config.toml
num_hidden_layers = 12
hidden_size = 576
num_attention_heads = 9
num_key_value_heads = 9
head_dim = 64
intermediate_size = 2304
vocab_size = 37492
hidden_act = "tanh_gelu"
norm = "layernorm"
norm_place = "pre"
norm_eps = 1e-06
positions = "learned"
qk_norm = false
attn_scale = 0.125
bias = "all"
tie_word_embeddings = true
parallel_block = false
init = "uniform"
init_std_qkv = 0.0177
init_std_o = 0.0
init_std_up = 0.0177
init_std_down = 0.0
optimizer = "adam_variant"
learning_rate = 0.000719
lr_mult_up = 0.876
beta1 = 0.9
beta2 = 0.95
lr_head = 0.00471
max_grad_norm = 0.5
warmup_steps = 212
schedule = "wsd"
decay_fraction = 0.833
decay_shape = "linear"
final_lr_fraction = 0.0
batch_tokens = 262144
max_seq_len = 384
doc_mask = true
z_loss = 0.0001
train_tokens = 1307000000
max_steps = 4986
dataset = "wikipedia_en"
Each number is 128 + 32 x the weight over its row's rms, rounded and kept within 0 to 255. Layers, rows and columns count from 0. The size above them is the row's rms in percent of the matrix's.

# layer 5 MLP down (transposed), 2304x576, rms 0.0199, rows 437-472, columns 288-383
size [110 120  85  76  98  90 113  97 103 100  76  82  99 111 123 104  75 100 117  96  90 109 105  67  83  83  97  67 108 105  80  81  96  76 118 107]
[[ 89 100 118 108 140  47 143 142 161 136 105 121  86 146 119  67 137 153 100 157 157 129  99 164 132 159  83 124 129 150  92 161 136 134 105 211 125 128 126  79  75 161 135 102 156  99 167 183 133 145 170 157 156 119 125 176 107 162 120 148 137 117 108  90 175 177 100 114 120 112 151 145 114 159 165 105  81  86 111 126 131 130 103 117 130 151 158 168 166 104 131  85 138 138 120 112]
 [ 92 161 160 110 138 121 194 146 129  82 181 156 142 122  90 157  25 102 150 124  76 147 192 172 113 163 141  92 159 189 103 112 179 130  87  77  96 141 125 131 142  66  46 165  86  86 145 115 129 128 105 120 153 175 121 147 131 103 101 164 150 150 166 126  56  79 109 140 127  67 125 163 144 129  85 163 103 177 149 171 123 162 149 120  61 161 158 190 152 102  97 127 140  87 144 108]
 [ 57 151 155  92 165 206 111 157 122 152 156 108 114 143  92 123 132 158 106 120 175 143 193 167 136 131  66 138 161 115 125 217 146 123 124 179 121  79 144 130 110 119 133 127 138 149 106 135 133 206 109 116  96 130  93 108  71 190  95 134 132 107  66 166 106 139 138 108  46 159 119 142  93 103 155 173 161  63 114 147 123  93  97 133 121 163  88 100 123 125 117 114 158 169 131 120]
 [ 78 119 162 113  87 145  89 166 202 112 118 144 155 173 137 128 153 152 134 174  99 111 154 173 123 136 162 115 131 161 125 123 129 128 113 144  77  85 148 119  93 112 157 115 174 108 181 138 106 132 159 120  70 129  71 190  92 194 104  82 151  99  96 156 140 100 136 140 137 168 129 130 132 122 128 116 104 123 134  51  77 146 177  80 146 137  91  89 134 159 143  97 176 115 130 123]
 [129 120 177 135 148  98 180 170 163  86 157 146  83 117 145 127  13 163 152 155  84 149 194 121 116 167 172 130 107 135  70 178 112 178 203 123 172 119 140 125 108 149 116 141  97 145 110 128 130 105 158 149  88  83  85 163 171  45 126  66 125 104 151  65 171 162 124  91 148  79  59 151 152  93 112 146 107  59 113 109  72 132  91 179 143 129 121 172 160 151  94 152 135 119  99  83]
 [ 85 128 120  96 133 108 134 146 132  92 132 124 100 131 148 110 127 107 125 165 142 127 181 118  73 173 105  94 180 210 103 150  93 115 172 129 123 125 152  88 141 146 168 102 172 143 124 179 176 127 156 135 114 129 139  67 105 104  99 114  84 107 124  89 156 103 148 113  81 140 127 120 175 135 161  95 148 128 134 133 166 163 119 141 156 165 106 133 130 180 123 150 129 149 144 137]
 [ 92 139 117 133  89 134 153  99 172 119 141 125  89 166 158 107 107 142 152  89 150  97 133  87 146 103 159 140 153 114 132 132  80 117 120  60 133 139 113  93 102 196 153 141 117 135 177 153 123 162 168 113 193 147 118  84 145 119  82 179 114 104 154  90 111 164 126 124 152 140  93 104 156 178 136 115  88 121 135 142 144 179 150  68 131  96 148 179 163 133 132 170 102 136 180 146]
 [184 144 173 168 135 136  98 139 172 180 105 116 107 125 101  98 109 182 136 114 111 179 139 146 140 151 149 192 174 130 185 176 106 146 137  79 156 127  97 110  81 147  52  74 164 146 122 142 118 128 121 203 143 108 148  85 141 141 102 133 144 156 115 108  78 152 170 191 104 120 125  87 106  89 160 110  91 197 100  57 100 136 160 126 190 130 128 113  75 135 124 125 134 114 144 218]
 [172 131 123 132 138  99 233 148 133 153 136  72  91 120 148 173 167  98 222  90 122 115 111 143 138 125 195 161 106 124 163 107  97 138 174 204 206 139  70 118 123 189  87 135 146  98 142  97 163 104 142 109 148 150 128  85 121 110 134 164 159 122 126 140 157 175 117 158 135 104 115 193 141 118 112 140 197  89 119 103 159 132 135 133 123 186 129 140  74  77 118 164 125 107  88 106]
 [ 71 148  86 144 123  84 141  86  85 131 152  46 130 114 144 130 150 128 143  92 144 174 114 164 135 143 137 107 115 120 136 133 111  57 138 150 112 139  69 116 169 135 127  93 114 148  76 106 193  82 134 114 142 137 110 110 124 116 182 108  92 172 120  60 103  84 131 119  97 156 115  93 141 116 123 141 142  87 111 145 146 158 104  76 133 122 129 160 153 109 119 140  97 116 131 131]
 [132 183 129 143 109 146  85  98 143 134 129  88 135 157 141  88 126 161  96 143  63 149 151 126 126 108  63 169 127 130 138 160 209 155 133 135 196 125 145 159  99 234  87 119  77 136 126 120 113 154 157 107 100 108 117  94 169 164 165 129 167 142 104 132  97 146 147 136 189 153 140 122 122 128  96 132 133 182 130 111 138  94  96 152 140 123 103 101 108  72 123 121  95 166 128 173]
 [ 84 121 128 131 148 151 157 127 149 168 161 113 146 148  75 101 109 168 139 124  59 124 123 207 125 117 161 145 146 179 138  87 110 122 107 156 128 126 144  71 141 117 143 162  79  82 138 191 127  58  78 147  99 133 162 157 106 182 110  88 118 136 102 115 157 184 129  83 127 149 128 161 154 101 147 122 145 120 104  83 122  69 143 111  91 126 171 143  84  95 142 168  80 133 102 113]
 [101 164 129 127 104 121 174 122 171  89 154 128  99 148 118 111 147 131 151 166 148  92 161 166 135 170 144 108 117 104 104 151 135 173 117  68 124 119 112  87  65 105  92 172 131 122 126 125 121 106 132  63 129 130 204 134 127 136  61  61  79 136  87 107 123 119 126 116 161 199 112 133 104 140 165 166 138  88 161 105 107 150 174 142 165 161 143  99  87 141 139 159  88 160 120 152]
 [100  84 142 135 111 142  92 173 129 189 109 110  87 104 100  70 110 139 128  92 101  54 181  89 105 113 160 124 176 153 113 108  42 135 157 162 189 137 100 152  89 128 104 118 113 131  99 113 168 145 108 122 116 163 131 188 143 191 147 139 108 148 128  83 125 169 173 177  58 148 122 123 157 128 167  99 126 131 102 141 132  99 109 161 117  81 146 112 112 149 144 122 151 150 107 140]
 [162 126 116  98 131  98  91  86 155 171 106 151 153 111 135 186 115 116  98 115  93  78  98 115  74  94  43 100 152 156 137 158 119 162 208 156 129 127 200  87 161 160 168 152 149 123 164 115  69 154 126 124 117 144 127  93 149 109 103 188  60 164 115 117 157 182 145  78 138 139  95 122 127 108 180 130 143 122 165 135 176 121 106 141  95  93 138  99 112 172 114 114 152 156 174 137]
 [158  40 112  62 153 111  91 150 164 119 147 181 148 102  96  77 158 152 159 126 167 161 138 167 159 111  95 110 137  81 157 118 164 126  82 130  76 160 121 144 117 122 111 171 129 146 112 133 135 155 163 104 117  95 161 110 108 188 123 145 179  85 184 117 143 132 110 124 120  75 112 128 168 106 162  70  50  88  98 125  43  74 149 154 166 115 143 123 127 127 128 200 128 130 176 129]
 [138 144 125 148 126 128  92 113 147  59 109 160 112 113 156 137 121 194 128 131  60  88  70 124 119 145 151 175 137 162 101 107 136 122 172 147 103  75 104 106 114 185  97 109 164  98 183  74 136 164 112  88  99 132 160  98 144 156  61 161 132  96 103 129 126 104 100 183 142 110  89  68 154 138 139 157 156 104 139 181  91 118 110 174 177 177  80 119 141 108 103 146 176 122 158 162]
 [136  77 211 153 153 163 126 116 147 135 112 100 137  98 114 137 151  96 169 125 119 118 168 136 122 135 134  76 113 139 134 113 135 170 167 123 128 173 137 181 125  50 114 145 137 137 133  99 168  67  99 198 107 170 144 115 149 198 135 165 118 156  87 149 129 173 130 124  88  99  35  74 175 168 153  94 123 118 178  92 126 118 166  86 114 144 157 138  82 137 130 111 132 119  96 134]
 [139 146 100 163 125 149  94 130  74 104 107 169 156  68 178  85 158  78 121 126 152 141  82 141 126 120 168  94 154 136 117 159 175 152 131 102 115 167 146 129 169 162 175 136 117 153 124 143 110 166 129  74  76 125  91 182 133 111 126  90 201 112 164 108 165 160 109 116  94 117 117 153 195 134 162 197 106  99 145 139 131 106  98 156  97 131  79 152 156 114 116 193  87 113 133 137]
 [134  88 106 141 125 146 160  81 122 117  88 149 136  94 107 116 114 182 113  82 148 126 188 138 129 147 107 110 117 127 113 232 104 123 102 127 177  95 123 125 122 124  99 140 110 160  97 102 191 132 119 154 177 104 120 135 166 135 152 165 157 114 116  81 135 136 173  98 109 116 140 157 117  87 105 111  80 180 167 164 134 142 143 137 104 130  85 150  82  75 125 110 134 111 176 178]
 [103 127  68 142 167 167 139 163 117 116 156  96 140 105  85 100  98 115 112 132 126  54 103 148 112 101 105 124 131 156 191 211 149 123  99 118 178 181 147  69 158 158 102 157  98  81 153 193 127  67 156 103 178 130  97 173 147 125 122 183 120  53 169  63 131  96 125 134 128 116 156 120 127 146 161 149  90 119 114 137 131 132 129 185 157 142 118 166  60  99  93  92 161 145 136 149]
 [154 152 183 204 126 149 109 120 137 120  69  90 122  94  89 115 185 115 171 132 130 141 102 167 111 147  66 173 170 144 130 139 174 131 111 138 117 175  76 135 145 170 121 163  75 169 153  86 103 132 179 107 149  74  72 141 125 158 192  58 158 111  78 184 142 127 127 118 132 132 155 149 153 169 116 129 157 157 114 148 142 114 200 112 131 187 112  69 105 111 139 131 126 116 116 187]
 [168 122 135  99 167 143 126  98 113  86 109 143 108 105 116 121  94 164  74 139  83 128 158  72 138 124 192 192  87 166  96  88 127 171 183 177 115 129 113 112  89 169  64 166  83 125 128 107 159 204 132 105 143  79 125 175  90 126 149  89 145  65 107 141 143 122 184 113 105 154 165 177 106 124 146 184 105 117  89 126 112 152  89 166 182  79 186 137 128 159 125 137 149 116 134 143]
 [101 121 117 110 116 128  80  95  91 133  99  93 106 144 189 157 195 173 185 133 115  95 147 121  64 130 130 117 119 133 146  93 134 143 178 149 115 134 113 123 133 138 148  65 106 147  87  88 117 115 129 156 143 184 111 106 195 106 193 134 123 109 116 106 103  91 136 151 112 154 131  70 110 133 152 123 104 119 112 197 148 127 116 147  89 105 123 143  87 169  95 102 139 112 160  67]
 [142 186 103 143 185 138  77  85 100 146 125 120  83 127 158 148 180 156 200 139 178  60 146 174 155 134 135 153 145 140  99  65 118 104 130 146 172  74 151 242 167 157 142 115 111  64 122 124 133 115  88 142 123 114 171 198  81 175 165 137 188 107 131 137 145 121 134 167 127  84 138 152 174  70 122 159 151 130 181  91 147 155  91  92 136  75 139 131 136 113 120 138  92 113 114  73]
 [104  94 140 167 105 132 102 137  95 135  71 116 110 160 125 159 125 107 159 168  83 168 145  89 166 131  72 168 115  88 141  42 141 139 158 137 167 132 129 118  93 122 108 129 143 113 123 171 102 166 120 139  41 139 154 118 143 146 126 133 173 154 179 116 132 115 143 149 109  98 126 158 137 153  83 171 128  97 180 140 133 125  73 144 179  62  85 147 132 116  84  89 197 129 132 170]
 [106 103 116 150 141  95 145 101 146  67 135  80 125 128 162 166  97 123 166 162 116 123 199 164 131 101 151 112 113  83 139 156 178 118 144  92  70 150 136 144 174 122 124 155 188 141 152 164  96 187 126 127 121 168 165  83 144 150 126 106  48 134 121  88 136 143  74 173  80 100 157 152  48 136 124 159 125 122 132 136 134 168 106  92  97 160 165  97 117 104 119 129 125 149 166 141]
 [118 101 144 122 131 185  76 115 126  33 102 140 159  94 108 177  96 154 198 222 151 142  89 112 129 173 104 191 122 101 148  98  88 139  94 200 113 143 136  98 133  80 155 172 156 133 169 120 149 126 101 140 152 163 109  72 130 189 110 116 160 135 120  51  66  83 137 109 108 106 132 134 163  91  88 103 167 154 156 114  77 106  66 122 134  89 138 106 118 102 142 126 185 100 170  97]
 [126 128 133  63 157 141  83 134 126 100 123 174 157 132 115 124 172 155  83 169 167  75  47 201 147  91 142 167 131 113 127 165  84 181 152 201 141 147 149 169 113  69 125 133  94 128 130 176 105 120 135 182 110 155 125  57 127 142 156 157 126 150 134  79 100 139 114 117 121 189 159  83 134 135  89 129 159 128  96 127 108 144 142  80 118 142 136  63 135 129  95 149 148 139 137 102]
 [121 155 124  90 132 118 152 153 130 153 105  73 127  89 107 113 110 151 142 154  32 137 146  91 150 144 102 125 165 157 179  63  50  73 127 156 112 155 137 106 215 144 150  92 131  98  95 213  91 109 145 173 115 116 189 116 125 132 140  87 111 102 110  73  86 108 169  96  68 146 144 165 133 153  99 137 166 109 119 121 138 109  75 101 205 128 135 125 175 203 109  90 124  62 114 110]
 [109 187 147 132 166  94  65 131 101 133 171 118  53  62 118  94 135 129 137  75 165 179 131 193 129 160 108 127 125 156 192  73 112 172 147 170 174 115 118 137 127  80 164  87 153  85  96 117 144 110 128 167 101 106 138 147 147 111 100 129 181 142 163  87 119 100 150 133 160 181 121 159 159 134 183 107 110 137 146 148 147 142 118 168 165 124 126 104 156 138 111 120 112 122 145 127]
 [ 97 187 165 166 109 125  94 136 166 162 121 104 179 136 158 106 148  91  96 137 109 139 124 120 118 132  71 114 180 131 126 118 165 160  74 175 114 138 163 127 171 113  89 138 187 116 164 130 121 121 161  90 126  86 143 146  63 116 136 146 163  87  75 155 131 140 137 137 101  59 104  71 176 133  53 114 142  72 163  75 142  84 124 122 165 162 161 122 183  65 158 130  93 138 115 118]
 [130 151  68 178 114 113 123 185 171 131  91 131 160 151  92 136 134 115 144 108 154 129 134 187  91  64 146 140 112 108 166 178 151 134  91 165 103 216 137  60 143 111  69 109 131 134 154 119 101 108  98 120 173 103  85 133 191 131 163 152 137 170  95 102 134 197 103  80 150 140 111 151  96 118 150 107 132 134 119 214 111 146 139 148 108 152 141 139  89 100  95  89 100 135 111 130]
 [134  94 105 112 142 155 139 174  63 111  83 133 134 154 120 164 139 112  99 124 140 183 141 152  80  87 120 110 123  87  74 159 147 143 113 105 173 140  62  99 201  95 126 147 119 151 147 191  32 154 133 165 157 104 143 138 139 124 149 183  94 129 116 109 122 133 139 122 148 123  76  95 125 130 163  98 157 164 205 131 125 178  85 144 183 108  97 123 173 159 155 193 103 174 186 152]
 [103  95 158 110 144 168 149 126 131 133 111 146 118 106 204 130 102 108 121  57 120  88 147 145 103 152  88  93  68  83 150 146 147 129  90 202 183 136 200 141 158 118 143 122 133 150  91  50 137 162 110 167 185 158 135  98  78 118 127 119  86 127 143 143 108 178 136 109 118 106 142 220 135 129 117 133 119 154 127 180  61 124 122 205  65 150  19 147 118 162 173 111 147 164 129 107]
 [120 104 127 132 112 111 158 123 101 150 118 166  59 169  69 157 135 151 124 107 126 151  95 128 148 136 148 161 105  96 216  79 127 194 150  48 158 130 100 112 141 134 140 126  96 136 118  75 164 108 111 119 114 134 111 146 105 199 161  94 138  61 107 165 133  94 103 130 164  68 153 133 134  59 114 107 102 120 144 144  77 169 134 168 118 133 129  54 162  89 149 124 129 105 103 113]]
# layer 5 MLP up, 2304x576, rms 0.0235, rows 438-473, columns 288-383
size [110  98  85  94  95 103 101 103 103  86  92 101 106 104 101  84 103 108 100 100 103 107  96  90  96 102  85 103 107  92  91  98  91 110 110 107]
[[157  88  59 119 180 114 129 120  92 141 107  98 115  71 130 130  92 178  78  96 123  97  85  88 121 144 127 118 126 135 154 122  76 104 138 208 106 103 133 114 118 208 173 110 122 138 146 138 211 119 129  71  94  98 205 150 108 215 168  87  91 115 113 129 147 194 146 106 142 108  86  79 102 161 117  76 154 119 118 164 134 139 121 115 129 105 144 150 120 134 168 101  91 122 110 110]
 [147 124 151 136 110  95 203  65 104 123 178 101 164 114 116 111 139 120 107  79 138  90  64 193 114  99 110 103 131  46 134 146  81 131 124 121 131 151 113 137 141  93 141  96 112 135 209 133 111 136 111  79 124 102 134 139 158 113 114 133 144 180 110 109 165 104 142 133 145 160  83 112  97 149 130 132 111 124  91 141 175 225 116 100 117  92 130 134 135 142 112 152 146 164  96 169]
 [135 121 173 153 202 127 181  72  90 185 178 128  98  47 113 148 106  99  96 184 113 118  83  78 105 143 197 132  89 110 137 106 133  73 128 119  92  96 102 159 135 161 131 107  97 133 146  98  69 178  82 100 169 102  92  81 111  85 143 199 149 136 178 160  90 132 196 101 150 113 113 102 127 188 135 147 182 126 131 165 179 118  94 122  95  98 115 138  91 102  99 113  86 143 139 148]
 [116 152  92 111  74 143 177 151 153 159 116 142 176 116 143 200  82 132  98  71 128 133 119 130  98 143  66 128  49  61 105 131 175 170 129 144 135 124  85 163 201  90 104 141 124 133 132 120 119  98  93 110 179  96  76  86 127 118  76 136 133 170 158 116 160 149 173 101 126 138 120 139 185 131 128 169 148 141 123 152 159 127 113 140 118 114 176 135 106 103 152 104 113 143 116 159]
 [ 88 138 136 137 107 119 152 136 166  97 149 155 179 131 126 136 105 114 115 114  91  87 136  98 109 147 129 146  67 103 173 141 113 172 120  35 158 106 108 132 147 170 171 100 116 113 119 189 137 120 111  51 150  97 152 176 165 118 139  63  93  84 102 138 155 126  94 203 160  82 108 170 118 160 108 120 130 126 112 152 131 102 137  85 141 177 104 193 111  66 125  87 175 111 144 150]
 [ 65 140  55  82 163 136  88 162 121 106 151 208 106  95 139 108 162 144 153 107 175 155 120 128 143 165  97 154 123  96 162  66 162 108 107 100 149 133 172 103  76 100 124 147 116 190 113 210  91 142  83 113 120  85 128 105 159 153 181 124 151 165 144 111 124 186 161 104 147 165 180  95 179  60  73 153 109  88 189 154 151 102 139 125 148 133 188 189 134 184 143 113 139  99  95 183]
 [101 119 140  84 114 119 119 204 146 227 163 149 116 154  68 145 149  92 115  65 154 141 156 127 109 132 118  94 148 131 118 138 128  81 182  45 102  93 154 135 171  73 105 161 165 120 104 142 175 118 119 148 132  85 111 114 103 168 122 109 146 143 128 176 145 111 124 123 107 107  81 117  94  87 117 124 153 113 135 157 104 210 147 107 120 147 120 191 141 162 111 126 122 135 129 148]
 [151 142  98 142 149  86 161 139 121 190 189 107 183  77 130 148  94 154 184  61 123 170 148 130 124 113 174 190 138 110 194  72 146 127  79 113  68 133 134  81 139  82  97 139 144 124 122  95 168 145 140  81 150  99 121 105 171 139 159  74 121  68 186  94 128 183 128 123 153 154 153  56 115 125 124 108  95 138 131 152 188 170 179 153 106 108 147  59 174 129 107 132 131 104  88 165]
 [ 98 107 177  82 104 152 138 148  76 125 130  85 194 107 165 140 116 112  71 122 142 139 127  72 145 162 108  92 126 110 108 149 136 198 108  86  69 122 180  84  85 190  89 128 106 119 194 129 124  99 204  66 110 109 186 116 132 142 128  95 127 111 178 149 150 134  88 112 144 164 108  93  92 160 105 114 170 142  87  93 168 131 100  92 135 120 140 158 125 152 154 117 106 121  50 175]
 [200  82 118 116 178  74 176 133 181 150 125 134 116 139 130 113 155 109 191 145  95 115 132  64 117 166 173  89 134  89  85 151  66  75 171 148 107 124 130 142 162 113 128  87 104 139 112  56 185  95 154 116 120 138 146 134  74 131  79 120 103 177 192 157 118 115  88 125 167 142 102 137 162 124 122 148 163 101 115 156 112 137  97 121  53 117 152 195 111 148 126 149 154 133 111  51]
 [132  91 139 123  67 140 123 153 180 139 130  98 144 144 142 102 123 103 133 145 127 125  63 110 127  88 158 128 124  91 164 207 122 153 103 135  82 145 114 164  95 104 122 140 116 160 150 104 169  85  99 122 189  73 133  78 128 126 165  77 144 180 154 126 146 102 134 181 156 128 183 108 176  90  83 118 130 178 144 209 164 199 164 100 120 114 149 166 112 191 127 103 143 119 146 137]
 [102 127 103  97 139 183 103 133 117 179 122 112  66 135 128 165 144 113 126 138 162  88 101 130 112  83  91 195 138 181  87 118 160 130  91  73 175 111 145 125 143 169 104 140 131 152  69 114 116 144 102 113 113 110  99 155 173 145 155 157 147 144 129 127 149 204 109 134 147 105  98  93 149 101 136  90 108  87 116 194 117  88 132  59 127 149  84  98 102  79 107 127 132 121 123  89]
 [106 110 113 102 141 134 105 152 142 160  73 101 110 104 124  96 105 130 156 117  93 109 110  90 112 120 128 125 106 139 103 159 157 137  94 126 127 153 152 197 147 188 129 157  69 150 165 110  92 136 133  82 177 139 159 129  99 187 133 109  85 180 114 120 107 128 115  65 109 169 191 106 162 117 116 105 132 143 165 156 217  67 106  85 114 122 165  94 143 223 140 112 114 147 117 157]
 [ 85  91 137 157 117 136 159 144 112 114 129 122 130 168 140 110 111 142 169 166 125 182 134 142 144 141 198 142 115  94  93 118 115 113  80 121 111 135  67 185 119 102 121 174 112 135  99 145 137  63 127 113 160 120 105 140  99 126 156  70 182  84 122 126 122  65 138 164 117 150 152 122  88 186  96 133 160 112 101 124 109 122 175  98 112 133  95 178 143  85 142 127 138 108 116 129]
 [110 108  97 110 115 144 128 177 183 209 117 168 102 142 130 125  50 122 112 111 111 140 139  88 112  58 133  97 118  94 134 131 143 161 130  79  79  56  67 154 128  93 142 139 118 137 119 169 125  89 144  95 137 165 152 145 165 148 100  85 120 155 124 144 152 168 104  74 172 166 136 137  60 120 124 136 136 140 114 119 104 153 118  87 159  59 136  95  91 103 171  87  95 122  70 102]
 [ 71 153 100 190 163 102 116  69  86 179 127 137 127 157 132 116 136 117 166 122 130 135 137  90 111  96  99 136 150 144 119 101 166  71 125  79 161 125 129 182 145 118 130 110  90 128 115 167  93  71 136 112 102  87 135 165  95  93 127 116 100 132 158 174 114 185 121 132  97 159 152 110  73 120  80 153 113 119 156  95 149 118 162 119 110 123 138  49  82 131 142  93 143 186  52 165]
 [175  79  91 136 144 185 112 134  97 147 136 194 111 126  86 134 150 121 128 112 169 101  86 149 131  83 109 106 133  91 186  84 120  80  70 140 152 119 138 129 135 137 143 157 131 150 166 143 121 105 118 127 128  95 129 172  95 149  99 133  81 149 156 136 162 114 182 116 195 115 174 154 120 121 112 105 180 130  98 167 145 134 109 133 174 118 210 179  93 143 139  81 151 124 190 169]
 [146 137 146 141 172 137 197 107 169 130 117 100 166 159 150 146  46 121 188 115 114 151 113 128 105  89 105  79 137 104  95 108 204 114 116 140  66 118 128 150 116 150 108  63 129 139 138 143 159 102 145  97  74 115 142  89 175 131 163 147 147 140 193 109 144 187 132  77 166 120  66 149 167 131 169 125 122 125 169 172 134 136  51 125 151 180 143 111  98 180 135 170 107 126 128 141]
 [149  60 108 127 122 130 119 172 158 183 128 109 129 191 115 108 161 106 125 145 119 149 110 163 112 104 159 166 104 100 148 106 121 107  99 145 118 156  98  67 142 132 160 171 142 176 169 195 129  92 181 110 113 146 153 133 161 127 107 123 105 154 138  94 138 101  93 134 135  93 146 138  76 177  63 112 163 123 140 183 115 140 146  90 100 126 126  89  98 138 124 128 171 145  76 117]
 [165 112 126 138 114 167  96 130 151 136 166 133 152 152  72 204 130 123 135  80 137 140 119 163 110 191 135 129 137 143 206 131  97 144  69 113  95 126 132 160 130 104  97  85 117  77 143 140 130 148 160 106 109  68 158 137 131 164 137 104  85 137  99 144 138 186 108 109 154 115 122  93  67 161 187 102 185 114 143 154 173 158 126  76 105 106 132 148 100  68 119 135 114 131  50  94]
 [108 200  96 120  86 103 163 113  83 143 146  90 122  95  83 181  96  87  98  58  61 148  88 134 156  82 163 101  98 131  54  89 105 107  74 109 140 126 106 106 175 148 135  96 146 153  97 162 171 131 155 113 140 114 194 136 135 149 146 163 117 156 124 132 125 103 121 127 165 146 154 141 155 105 137 153 107 136 172 141 144 169 101 125  64  39 138  81 172 155 109 119 122 118  68 164]
 [ 48 158 108 132 132  88 131 109 138 122 211 118  49 121 110 145 141 135  99 120  73 155 126 156 119 118 152 117 186 149 108  65 142 142 114 118 107 110 151 109 168  90 117  79  83 144  95 143 131 163 181 151 100 129 108 137 144 125 167 196 174 130 110 165 109 145  89  73 193 155 119 135 131 105 143 111 158 134 148 135 139 146 162  87  98 210 124  76 110  81 165 156 124 162 132 172]
 [157 104 110 174 123 163 142 107 150 137 172 170  81 106 104 152 138 144 166 128 133  93 125 112 120 109 150 146  53 167 151 147 156 182 129 109 126 117 169 108 128 155 131 129 102 163 134 100 180 130  83  29 187 186 120 100 127 126 149 215 110 129 126 133 198 132 132 106 111  99 154  91  76 104 112  92 148 113  95 143 137 106 151 141  83 145 121 134 165 108  75 145 118 167  69  99]
 [ 95 109 165 154  75 131 159 199 111 126 137 107 199 166 122  93 143  99 118 157  81 172  40  61 117 107 134 100 102  80 152 159 192 138 128  63 112  86 138 116 134 141  91 207 149  97 123 140 111 118  97 142 159 135  73  97  81 145 157 165 118 125 172 126 175 150 130  73 146 185 129 126 112  93 150 153  89  93 109 145 140  91  77 186 125  66  84  96 129 144 101 112 156 147  99 114]
 [174 117 137  98 164 103  94  71 117 168 151 145  66 157 136 164 145 111 131 100 157 115 116 109 116 173 103 122 132 179 140  57 125 189 120 124  82 114 138 104 104 117 165  53 106 188 102 145 121 146 110  96 128 127 150 134 112 129 108 181 123 110 150 177 133 164 128 141 103 150  92  98 112 113  44 110 132  94 119 124 127 159  59 108 162 189 147 130 121 172 157 139 146 100 140 108]
 [118 147 118  83 144 135 116 137 143 147 166 104 136 113  94  96  25 105 134 159 161 127 141 119 135 119  97 186 145 152  62  98 127 165  82  81 159  92 188 141  89 151  89 132 141  98 164 131  94 137 120 165 143 112 144 142  68 117 169 148 141 135 156 130 123 132 109 118 111 105 113 119 165 113 188 145 114 133 120 132 212 139 114 134  98 114  98 179 122 208 112 117 124 143 108 176]
 [122 143  25  66 109 101 113 110 151 102 173 180 104 149  89  84 125  79 107 110 158 123  84 122 158 142 154  91 162 100  89 107 118  85 146 159 109  93  91 147 157 157 157 104 160 150 126 118 129 145 172 116 134 136 143 121 126 124  96 134 187 135 138 142 147 113 116  60  90 134 141  95 156 130 107  98 126 220 121  91 145 152 187 128 115 112  93 101  44 152 175 174  91 101 160  86]
 [103  94 134 134 156 120  97  89 161 150 113 147 160 119 140 120 105 136 212 135 139  70 143 145 136 150 112 160 146 139 131 138 100 111 116 136 129  99 169 132 106 169 144 101 130 142 124 132 140 187 126 150 181  93 130 145 122 134 131 143  67 112 203 111 147 131 181 110 159 149 109 132  97 107 101 160 173 118  86 238 110 142  97 109 116 117  75 144 121 132 151 175 113 104 188  76]
 [209 128  90 173 175 139 123 161  70 122 172 131 145 143 119 105  85 126 101 122 172 165  72  44 120 142 134 127 117 138 147 134 116 145  84  71  60 104 175 169  82 190 118 163  44  62 157  95 153 104 165  95 128 117 151 142 152 164 119 121 164 107 141 142 133 163 117 160 184 123 130  79 129 149 116 103  91 165 133 124 140 123 166  90 127  88 144 139 143 117 121  98 148  52 170  75]
 [118 106 113 167 129 169 168 129 165  98 149 116 137 153 168 153 131 155 136 160 100  99 109 109 138 123 131 102 138 151 114 195 120  69 118 138 118 111 108 165 154 148 119 176  97 151 145  94 170 116 208 135 129 113 137 114 120 145 181 200 103 104 160 131 158 187  92 149  96  99  26 148 159 144 131 140 162 109 119 194 119 141 117  79  63 111 113 130 130  87 162 136  91 142 130 127]
 [123 130 143 109 149 145 111 111  54 161 122  74 148 129 125 139 101 112 185 131 100  89 150 173  92 175 158 186 128 155 185 143 103 130 171 161 140 138 148 165 181 159 139 119 136 148 130 175 124  93 112 126  74 164 111 138 175 148 139 117 107 143 130 172 122  80 191 129  92 182 167 168 148 142 150 163 151 103  64 199 116 120 115 107  98 121 135 103  97 163  92 160 132  75  97 123]
 [ 81  85 123 132  96  90  90 153 144 233 137 133 117 126 165 132  78 110 111 133 114 127  64 140 136 127 109 124 126 144 156 118 106 102 104  77 102  95 144 208  80 150 168  73  81 158 113  88 127 121 101 112 138 147 157 126 166 127 107  76  86  98  82 143 155  64 160 118 152 143 135 113  85 129  79 143 155 108 131 189 125 170 164  42 157 127 123 118 131  87  91 136 157 130 143 103]
 [ 82  62 117 107  98 182 114 128 140 105 202 169 182 174 114 114 123 111 166 168 184 100 145 143 100 132 143 111 107 151 151 126 146  97  79 133 115  72 153 149 160 115 195 183 136  87  97 155 115 130 170 140 143 150  83 145 128 148 139  86 181 133 119 111 172 143 109 161 163 149  61 142  72 147 150 131 121 149 115 130  80 125 139 138 135 166 113 166 164  91 122 124  82  95  94  99]
 [106  93 146  71 175 140 113  82 143 168 149 180 201 140 117 158 101 131 123  82 119 139 134 120 131 173 141 122 132 131 172 140  92 133 118 149  97 120 190 142 109 108 170 106  76 154 180 148 152 147 100  83  98 175 134 126 116 152 103 126  85 100 172 112 146 121 179  77  69  96 192 113 145 119  92  77 134 119 160  93 150 142 125 115 104 119 164 140  82 183 137 101  94  57 107 107]
 [130 102 172 125  51 137 159 147 117  99 194 135  81 115 155 196  98 145  58  95 137 171 146 104 149 112 112 141 153  66 166  83 184 151 145 150 159 112 128 154 169 151 134  92 148 106  95 118 125 132 168 141 155 130 153 133  97 117 102 116 161 168 105 143 110 136 128  83 201 133  97  81 136  83  89 136 101 100 118 132 173 122 122 147 129 103 122 132 183 148 113  86 141 116 137 158]
 [110 142 117 100  91 128 103 126 126 151 132 128  96 137 162 136  79 118 119  55 106  95 117 138 113 114 118  81 168 135  93 114  79 120 170 123  98 107 102 143 156 105  85 101 100 125 132  79 152 149  79 122 127 164 198 141 129 168 153  71 119 114 131 104 144 123 161 169  75 147 142  82 124  96 113 117 160 148  80 143 174 140 131 134  71  84 116 175 110 128 119 155 191 133 173 138]]